config = dict(
    d_mlp=1024,
    norm='layernorm',
    attn_scale=0.177,
    init='orth',
    lr=0.00618,
    beta1=0.95,
    beta2=0.98,
    grad_clip=0.5,
    warmup_steps=200,
    batch_tokens=262144,
    train_tokens=610000000,
)
Each number is 200 + 40 x the weight over its row's rms, rounded and kept within 0 to 999. Layers, rows and columns count from 0. The size before them is the row's rms in percent of the matrix's.

# q: layer 10 attention query, 256x256, rms 0.129, rows 111-127, columns 192-255
# k: layer 10 attention key, 256x256, rms 0.136, rows 111-127, columns 192-255
# v: layer 10 attention value, 256x256, rms 0.145, rows 96-103, columns 192-255
# o: layer 10 attention output (transposed), 256x256, rms 0.122, rows 96-102, columns 192-255
q111,088,164,232,234,101,157,166,165,188,165,141,238,192,210,176,149,178,190,216,196,212,192,178,248,268,229,160,235,296,193,169,155,210,161,222,207,169,184,161,182,160,190,239,133,272,225,242,177,193,214,148,230,158,288,200,198,204,202,262,240,200,198,224,254,215
k111,093,138,221,170,248,173,251,199,254,233,183,176,178,175,249,287,153,232,165,221,156,178,233,241,189,135,215,167,162,236,283,178,259,134,239,174,225,232,144,212,249,220,192,178,278,247,168,239,148,142,134,141,160,184,217,141,218,222,194,170,182,209,170,196,202
q112,096,239,283,189,212,182,285,176,137,198,206,203,182,186,175,129,187,189,173,190,195,262,235,193,193,174,242,185,153,243,265,228,185,237,238,230,156,232,189,252,282,160,203,173,213,152,219,138,172,224,190,183,188,182,185,163,180,258,192,119,243,157,190,224,241
k112,094,185,230,251,225,236,166,250,219,197,188,264,183,152,186,147,176,138,220,136,241,218,188,179,226,180,183,251,207,181,239,253,161,216,202,244,173,153,259,214,230,136,202,143,264,250,209,85,207,229,194,190,159,132,243,131,251,204,209,136,210,196,206,226,248
q113,090,189,238,222,191,259,142,212,216,154,176,161,153,205,236,202,243,103,229,135,221,240,200,207,222,260,204,201,204,227,213,245,188,250,169,198,196,193,154,292,201,251,203,211,206,154,226,213,214,212,97,176,184,180,172,211,261,212,197,264,235,151,106,247,264
k113,095,162,162,154,217,157,97,242,155,128,226,219,231,186,168,270,231,200,242,122,201,197,190,214,253,245,135,217,201,242,180,207,243,206,137,190,181,205,223,239,174,164,214,139,171,164,166,191,132,196,80,252,215,207,213,148,177,188,170,163,209,222,119,187,158
q114,097,290,186,216,183,168,206,270,218,216,183,251,262,286,159,176,214,157,257,175,207,160,175,154,155,174,182,186,211,147,159,169,230,178,192,165,185,173,205,165,192,206,178,82,162,189,178,122,140,199,242,226,236,213,174,198,184,193,259,309,240,140,218,214,206
k114,098,194,218,138,206,208,198,243,200,149,169,277,261,225,220,196,205,183,201,198,164,166,177,163,133,266,132,154,160,136,184,189,210,151,227,184,218,212,169,177,199,142,160,183,229,174,201,224,193,100,295,228,250,167,212,60,256,227,273,239,233,189,195,159,198
q115,093,195,198,216,154,183,148,250,179,266,141,213,112,208,170,222,213,224,199,183,270,244,183,156,252,168,196,167,174,227,227,317,131,174,228,192,231,242,163,170,165,178,213,252,169,114,181,149,234,251,257,148,189,190,189,162,230,186,163,204,190,213,177,210,236
k115,094,191,230,231,212,266,255,233,222,175,192,170,265,138,191,181,207,228,151,241,164,195,218,183,213,147,215,208,172,200,212,210,242,173,263,137,273,221,168,132,125,182,172,205,167,195,215,105,237,150,155,138,248,192,207,196,201,221,153,263,146,190,183,201,266
q116,084,242,169,251,157,201,266,191,250,134,214,165,208,176,135,216,131,267,194,199,238,167,156,136,206,110,191,241,102,193,109,128,200,200,229,242,178,250,176,206,141,265,219,171,190,172,253,196,150,207,234,210,217,200,183,128,215,195,171,191,196,204,155,210,244
k116,084,160,163,214,210,94,244,188,229,174,248,202,130,280,214,254,229,198,199,129,277,248,221,219,220,214,190,224,203,204,223,260,178,179,279,170,121,206,145,221,167,263,172,178,205,198,309,221,242,155,221,237,204,249,244,230,233,253,258,211,185,155,174,262,159
q117,096,158,241,147,146,223,193,199,122,163,215,145,147,222,199,170,203,193,210,174,185,176,141,246,205,205,184,176,212,234,215,211,200,220,125,231,196,203,304,225,226,195,215,210,292,196,219,262,199,172,177,219,151,229,195,148,221,173,234,146,190,152,250,242,163
k117,094,236,230,214,228,171,166,180,188,245,193,231,165,265,241,137,191,164,213,160,212,243,200,253,139,198,202,192,235,78,233,192,147,249,184,180,213,211,242,241,148,230,182,212,182,205,223,225,209,159,180,216,184,194,211,236,170,171,298,224,185,135,183,268,175
q118,096,278,193,196,174,168,221,222,273,211,223,181,220,177,118,199,246,197,219,198,219,173,206,223,181,211,225,202,262,228,214,220,183,207,154,174,180,200,196,177,299,239,196,182,151,204,181,128,184,193,167,136,200,320,223,181,235,229,186,172,198,200,222,254,304
k118,104,193,185,78,231,252,219,245,240,234,221,180,193,231,135,152,190,225,194,193,203,135,254,218,189,212,216,244,116,197,240,171,199,175,140,209,178,202,254,138,225,149,257,278,216,127,138,214,177,216,98,189,205,247,206,154,282,160,186,231,203,175,238,168,287
q119,094,141,205,158,195,158,178,190,260,241,148,168,186,186,278,293,268,237,209,183,248,202,225,117,192,213,149,257,186,139,215,145,200,228,205,227,118,263,240,244,171,173,213,193,240,125,201,207,201,173,191,195,164,131,182,147,214,187,219,242,167,231,224,186,252
k119,097,249,240,173,192,221,228,145,192,149,235,205,215,188,225,195,172,189,173,229,272,208,218,195,245,268,179,275,156,136,188,212,243,175,208,169,98,237,180,223,228,195,91,175,251,169,231,121,235,214,133,171,141,219,222,183,229,239,198,257,253,189,157,99,199
q120,092,250,194,233,235,203,257,215,209,270,198,273,156,233,192,178,239,202,212,240,240,188,167,199,141,202,147,247,222,134,173,221,232,136,237,159,190,216,158,228,204,260,131,198,187,172,155,253,224,182,208,200,140,159,220,180,190,183,213,211,175,190,256,167,173
k120,088,162,188,188,172,176,204,253,227,178,270,168,246,218,240,210,202,184,248,122,206,254,198,120,268,171,142,212,180,202,193,134,198,164,211,149,217,178,238,236,211,239,140,198,208,193,233,276,287,200,204,120,227,104,144,185,155,120,191,240,212,198,267,151,191
q121,090,146,189,160,164,254,173,210,172,152,239,196,186,100,143,191,180,237,172,271,243,134,184,219,150,183,246,225,218,230,218,180,225,230,174,170,157,191,206,255,194,257,177,145,211,216,232,234,218,182,159,246,212,187,249,158,250,202,173,175,197,265,159,229,198
k121,090,231,147,135,229,272,166,237,202,197,274,241,120,268,220,130,171,156,172,165,231,213,210,189,188,192,306,234,181,221,161,196,219,176,204,123,113,333,166,271,177,203,200,172,155,149,214,173,138,247,184,217,249,163,178,274,204,171,185,210,158,174,209,288,127
q122,093,139,192,231,197,135,200,182,203,182,188,232,231,208,254,193,239,143,232,125,193,180,219,201,215,142,138,194,181,185,132,229,178,179,208,215,218,213,204,246,234,200,194,281,132,119,159,196,200,186,241,190,201,147,239,196,181,209,148,208,140,251,221,274,262
k122,095,213,248,213,269,183,189,133,205,220,201,153,200,157,270,178,204,187,235,142,217,237,163,96,239,136,239,220,168,249,195,268,157,138,153,163,167,208,216,159,221,212,210,169,175,138,273,160,248,182,256,228,246,186,235,201,212,238,254,169,220,190,188,159,266
q123,093,167,218,233,204,252,176,164,246,172,181,229,228,177,172,242,183,233,175,166,185,179,176,170,175,128,205,261,234,194,209,238,89,192,166,230,220,177,198,177,167,131,204,220,256,149,173,228,259,118,188,153,111,199,170,215,230,244,157,132,240,203,203,274,298
k123,097,146,195,196,198,274,178,179,243,197,193,222,244,195,191,259,335,154,91,163,235,166,208,166,141,141,183,174,188,201,242,196,201,147,194,235,276,171,196,180,248,149,193,193,212,170,227,220,181,175,214,141,215,222,186,219,149,244,223,217,194,170,250,247,165
q124,098,235,183,265,225,284,251,180,221,187,169,142,260,194,233,166,140,221,181,235,197,156,257,204,141,285,184,249,195,169,213,178,182,231,274,221,220,202,146,198,161,178,196,143,232,180,184,220,210,266,214,271,176,246,319,218,160,203,134,213,149,195,230,249,182
k124,098,256,234,161,197,226,244,114,140,177,197,145,206,174,120,134,216,219,214,217,259,218,209,210,226,257,241,221,191,190,162,182,234,191,216,231,168,229,225,184,189,246,136,99,188,215,102,206,196,279,201,189,226,242,171,184,215,172,219,244,153,224,259,235,177
q125,095,157,220,173,246,217,237,179,206,160,197,148,179,188,228,198,203,191,284,205,246,262,211,149,235,149,165,206,184,224,173,196,195,237,178,174,210,208,212,295,195,219,221,181,192,207,163,167,250,209,148,82,164,246,247,169,208,143,165,141,171,143,133,194,166
k125,096,211,194,204,180,220,126,189,243,191,192,104,193,244,220,209,111,211,153,241,228,224,133,242,209,254,225,154,216,159,208,270,196,190,170,221,252,260,105,251,248,196,196,185,218,185,231,226,204,206,150,248,239,279,181,177,168,116,246,200,202,214,246,221,169
q126,088,125,181,196,177,164,220,165,238,247,285,202,277,213,171,237,215,221,154,208,171,182,221,200,225,156,245,166,196,195,142,213,238,224,185,214,173,221,174,169,202,144,207,250,242,194,234,138,135,140,128,177,154,248,248,257,195,190,209,220,261,226,159,264,197
k126,088,207,224,271,136,182,247,142,200,239,170,175,228,119,191,164,191,199,216,164,209,201,218,187,199,247,301,155,182,225,235,236,203,198,226,137,172,162,226,227,248,237,195,212,118,205,162,225,108,188,143,139,156,183,264,225,185,200,197,299,180,219,164,189,214
q127,090,196,261,275,165,113,211,231,178,243,206,118,161,266,207,202,195,111,173,182,229,132,194,218,171,233,165,181,240,180,145,218,170,204,199,213,137,186,196,215,231,179,216,166,172,272,186,254,260,231,214,208,220,107,200,156,270,237,170,179,202,240,234,222,199
k127,095,252,238,192,116,141,226,187,260,130,140,210,216,260,237,157,285,117,251,208,128,180,230,193,225,200,256,171,243,188,147,220,238,210,252,209,173,261,163,199,186,207,242,212,147,185,192,174,269,242,206,164,234,249,131,223,236,324,235,166,190,224,146,190,210
v96,077,145,219,285,151,201,248,168,161,190,297,199,199,156,294,197,134,150,199,119,128,144,215,255,204,160,176,171,200,245,220,231,238,254,197,234,187,204,214,176,184,164,233,211,166,209,173,261,209,238,242,199,186,214,220,160,274,199,156,245,175,161,217,170,308
o96,095,266,103,147,202,197,155,241,226,221,186,132,206,339,248,227,212,200,167,267,222,197,185,189,193,229,224,234,239,158,193,171,197,201,124,261,238,238,247,241,172,268,206,187,221,184,194,213,153,182,147,235,205,210,192,208,120,170,266,184,211,272,257,258,114
v97,085,206,120,181,157,285,255,176,216,248,200,210,246,169,285,192,169,214,239,187,176,177,185,183,167,210,240,210,194,181,228,166,231,236,151,155,254,171,168,175,209,280,267,114,179,191,185,178,257,212,184,244,223,175,171,181,239,234,188,258,272,206,210,150,212
o97,099,240,277,181,171,231,208,223,221,184,107,170,121,214,161,274,177,204,229,194,182,197,228,190,194,239,236,175,183,172,182,183,129,119,180,235,221,250,260,153,210,224,169,238,102,202,110,249,265,184,277,207,217,191,148,289,134,211,151,161,164,184,243,221,181
v98,080,306,213,197,220,230,179,136,159,215,126,215,158,200,178,258,185,179,149,254,220,182,150,183,158,197,171,215,190,256,151,200,277,266,131,158,228,121,151,139,201,164,229,180,171,242,222,181,202,164,193,166,239,238,185,132,178,237,264,202,215,227,155,133,180
o98,096,199,248,244,270,214,142,222,163,238,216,236,248,180,176,207,218,193,237,189,275,173,257,281,199,167,249,179,179,178,190,261,199,228,183,238,252,223,260,260,155,273,237,255,207,205,155,129,264,190,148,142,264,83,244,261,175,124,139,161,215,216,206,237,202
v99,086,232,181,213,184,127,189,221,287,218,145,156,180,189,215,158,206,201,161,226,224,234,293,208,197,205,254,211,221,250,168,170,180,234,187,230,162,180,221,180,219,195,108,234,210,180,181,199,170,224,253,181,171,196,206,215,129,163,182,230,233,325,223,182,211
o99,100,236,224,202,223,208,159,174,205,236,234,273,217,162,216,261,151,207,175,134,129,163,176,209,180,172,123,185,195,220,208,179,256,136,257,193,236,248,211,195,181,224,218,188,246,268,202,171,196,244,185,224,219,232,197,195,140,160,224,88,173,167,216,185,197
v100,086,261,217,236,181,255,142,231,185,145,168,140,168,222,170,206,198,176,217,89,174,232,181,159,206,245,195,164,198,213,161,147,163,175,171,238,182,209,248,227,169,179,137,120,230,159,231,218,199,226,127,209,190,205,89,183,173,207,197,222,158,248,208,166,229
o100,095,113,254,201,219,113,234,142,182,231,208,208,221,105,166,192,185,210,228,208,181,208,204,259,229,131,177,229,204,213,240,272,263,145,254,213,173,183,206,177,210,129,269,226,203,166,109,172,227,189,234,212,243,230,215,213,218,153,233,230,249,199,205,179,207
v101,081,104,210,192,254,153,195,214,169,108,204,234,193,254,168,163,215,145,163,206,199,173,186,215,203,107,167,166,203,179,187,140,168,252,242,265,169,160,205,217,159,227,208,209,199,225,195,158,184,246,190,210,220,176,152,168,205,142,177,245,151,162,159,227,142
o101,092,155,217,199,196,223,205,206,210,304,142,210,271,234,230,238,222,228,275,213,234,186,175,177,164,219,200,184,103,239,240,257,274,148,292,185,156,243,238,164,214,169,180,222,220,254,247,178,126,161,291,191,164,271,245,202,226,177,193,269,189,192,205,190,182
v102,078,210,147,223,175,171,202,191,206,219,146,219,163,141,233,133,151,207,245,180,183,117,201,134,191,188,131,180,202,150,188,258,163,179,188,175,178,200,204,238,231,124,148,231,166,187,174,213,224,149,166,146,209,184,204,171,212,196,282,174,102,252,219,191,170
o102,088,120,216,244,255,175,216,208,254,311,185,213,261,152,208,215,226,194,209,202,165,157,204,249,208,198,224,189,178,226,230,124,221,215,168,196,270,209,151,162,123,240,281,243,238,182,223,166,205,226,162,227,136,252,176,202,171,229,106,183,204,171,181,152,222
v103,079,196,193,164,134,195,168,190,164,219,265,198,244,212,168,288,226,185,150,204,191,188,245,149,192,163,200,136,202,214,184,227,171,242,255,149,186,182,210,273,254,229,198,223,201,232,102,194,223,171,159,226,250,250,176,130,186,255,151,209,190,203,230,210,256